Part of a small language model's weights.
Size: 15 layers, width 128, vocabulary 4096.
Each number is 128 + 32 x the weight over its row's rms, rounded and kept within 0 to 255. Layers, rows and columns count from 0. The size above them is the row's rms in percent of the matrix's.

# layer 3 attention key, 192x128, rms 0.0759, rows 154-164, columns 0-63
size [ 97 115 109  98 106 108  96 116 107  85  83]
[[114 105 160 103 101 136 162 188 172 140  78 148 156 126  97 124 150 142 158  67 135 109 132 137 131 115 104 113 146 106 106  92  91 139 150 165 149 203 185 148 107  97 170 161 110 175 136 133 142 156 191 125 142 174 129  80  64 108  94 157 119 157 113 150]
 [141 113 147 159 114 191 107 168 114 140 190 147 126  94  71 148 159  97 159  74  89 136 121  59 130  90  95 123 128  69 151 143  98 113  92 155 125 187 181 116 135 134 108 154  85 121 164 127 153 146 166  78 158 117 111 117 122  58 146 120 167 111 104 125]
 [ 97 167 150 188 139 106  63 161  78 106 158  74 126 142  93 124 101 122 134 152 115 153  82  44 168 161 142 133 166  91 173 157 145 123 124 131  34 151 158 125 117 168 123 185  88 137 159 113 126 134 155 100 147 117 144 172 141  90 138  78 144 167 136 110]
 [ 82 166 153 222 122 128  77 130  51 115 179  87 107 134  73 138 107 104 108 116 114 133 101  51 171 152 122 111 141  88 161 153 145 105 121 131  91 130 125 142 163 135  84 146 119 144 151 111  98 175 102 120 119 151 119 160 113  90 151  96 117 138 157 100]
 [121 181 157 195  85 134  50 175 104 153 147  90 107 134  65 151 124  89 103 107  97 143 103  30 171 114 112 116 142  89 165 131 118 114 117 154  76 155 144 131 158 131  90 185  86 134 189 115 118 147 126 105 147 154 148 144 137  83 138 110 138 123 148 102]
 [161 154 170 179 158 188  62 144  92 119 194 158 111 104  64 145 164  95 132  58 114 149 101  23 140  73  71 115 136 119 167 155 133 132 135 130 145 185 153 125 144 134 155 142  79 127 166 145 107 178 138  92 130 115 121 109 118  98 148 113 126 145 108 126]
 [137  80 106  31 142  98 193  96 177 118  89 140 128 144 178 135 138 162 141 166 145 118 163 225  86 139 160 130 137 177 111 103 158 137 141 123 168 116 137 129  92 119 159 102 145 126  73 129 136  75 159 146 113 107 107 111 125 159 102 140 118 119 117 148]
 [106  95  79 118  98  51 168  83 145 105  79 111 115 155 189 129 124 147 101 198 134 115 132 228 137 175 181 124 166 139 145 130 135 116 127 100 118  90 103 122 127 158 110 109 179 118  92 117 143  69 137 133 137 126  84 149 121 166 104 136 129 112 136 153]
 [117 179 140 128 148 121  71 134 135 137 141  50 143 128 126 136  84 114  88 121 107 151 129  57 163 141 151 140  96 107 155 163 202 183 156 105  87  91 133 159  90 131 109 175  89 140 166 116 102 164 126 117 128  96 148 122 187 119 140 116 112 153 132  87]
 [156  73 108 106  95 141 145 121 153 134 107 178 132 162 140 133 102 154 153 153 101 148  72 154 152 133 100  59 101  93 149 152 169 150  89 136 118 109 161 113 132 112 175  94 122 149 109  81 137 106 169 100 156 127 149 121 149  95 124 126 130 147 149 183]
 [121 164 143 201  97 136  57 141  89 121 149 123 103 125 103 137 121 105 127 120 159 123  61  85 181 116  97 119  76  91 147 188 170 173 137 130  68 143 128 125 149 154  82 156 116 101 173 119 112 148 137 103 141 169 127 109 116 105 124  73  80 140 126  39]]
# layer 3 attention query, 192x128, rms 0.0734, rows 155-164, columns 0-63
size [116 100  85  79  97  98 114 109  90  90]
[[126 119 135  89  83 182 190 116 133 116  90 143  91 139 139 133 110  92 102  94 130 101 116 114 117 114 108 156 145 138  91 146 156 124 168 173 186 109 157 164 106 102 187 162 153 165 110 145 136 113 117 159 159 123 131  79 143 149  54 145 137 157  92  96]
 [ 62 170 143 149 112 136  95 125  87 151 122 129 120 187 162 152 131  96 103  69 119 103 150  94 162  79 141 168 115 116 126 154 112 125 184 182 145 164 157 164 129 118 115 105 120 131 171  99  75 151 114  81 166  88 114  67 142 159 173 133 132  84 129  79]
 [140 136 100 139 141 160  47 110 141 106 134 134 151 163 166 152 157 124 143 124 164 149 102 102 137 100  97 136  99  99 127 117 128 127 165  88 174 164 101 144  73 147 147  73 148 128 125 134  93 129 134  95 154  84 100 184 115 147 121  85 120 160 152 119]
 [189 126 113 131 210 157 158 114 180 132  90 140  81  93  63 136 138  67 158 150 105 140 122  87 141 104 118 145 136  75 123 109 113  97 132 112 242 132 121 136 115  76 150 141 126  96  73 130  98 194 143 166 113 101 118 105 129 122 114 164 127 116 120 146]
 [105  97 111 104  71 155 100 102 149  74 135 137 132 165 171 141 109 130 154  89 177 119 148 185  94  97 106 174 165  91 149 134 167  56 183 124 156 142 100 124 149 104  85 119 160  89 144 175 117 107 149 114 181  90 128  76 127 149  99 141 116 144 120  86]
 [ 44 144 148  83 121 162 114 142 118 113 126 161 157 125 200 108  47 134  95 153 133 113 153 112 157 120 142 114 139 151 104 139 115  88 220 163  95 119  86 151  76 166  99 149 149 145 137  77  89 144 127 153 148 149 114  93 154 115  95 128 102 111 129  49]
 [144 145  85 143 151 119 136 111 152 168 151  98 110 111 104  90 107 137 109 163 111 140 106 106 189 127 100 165 114 165  86 110 102 197 120 185 115 126 106 138 132 119 179 135  99 196 146 107 104 141 128 105  41  83 140 181  99 115 179 117 168 144 128  84]
 [ 91 114 199 147  93 173 153 174  99 132 115 118  95 136 105 100 102  85 118 130 174 105 140  86 110 104 166 123 177 145 127 123 118  95 214 180 177 144 121 135 133 124 120 185 159 121 141 126 115 147 115 153 140 124 127  94 125  84  94 148 120  97 126  60]
 [ 61 153 140  93 186  89  91 156 102 125 104 112 127 161 149 132 102 139 156 150 124  95 173 150 105  72 139 116 125 144 147 132  98 105 126 111 116 168  76 178  91 208  65  74  93 111 144 132  92 125 128 157 173 100  86 137 146 161 109 145 128 128 150  70]
 [ 97 109  95 139 111  73 121 150 102 143 152 103  89 170  59  65 157 129 158 123 158 127 103 140 110 123 151  95 122 138 166  53 156 153 121 107 131 149 100 111 156  92 124 138 125 120 127 147 134 129 161 107 122  67 144 184  94 108 140 138 153 133 150 123]]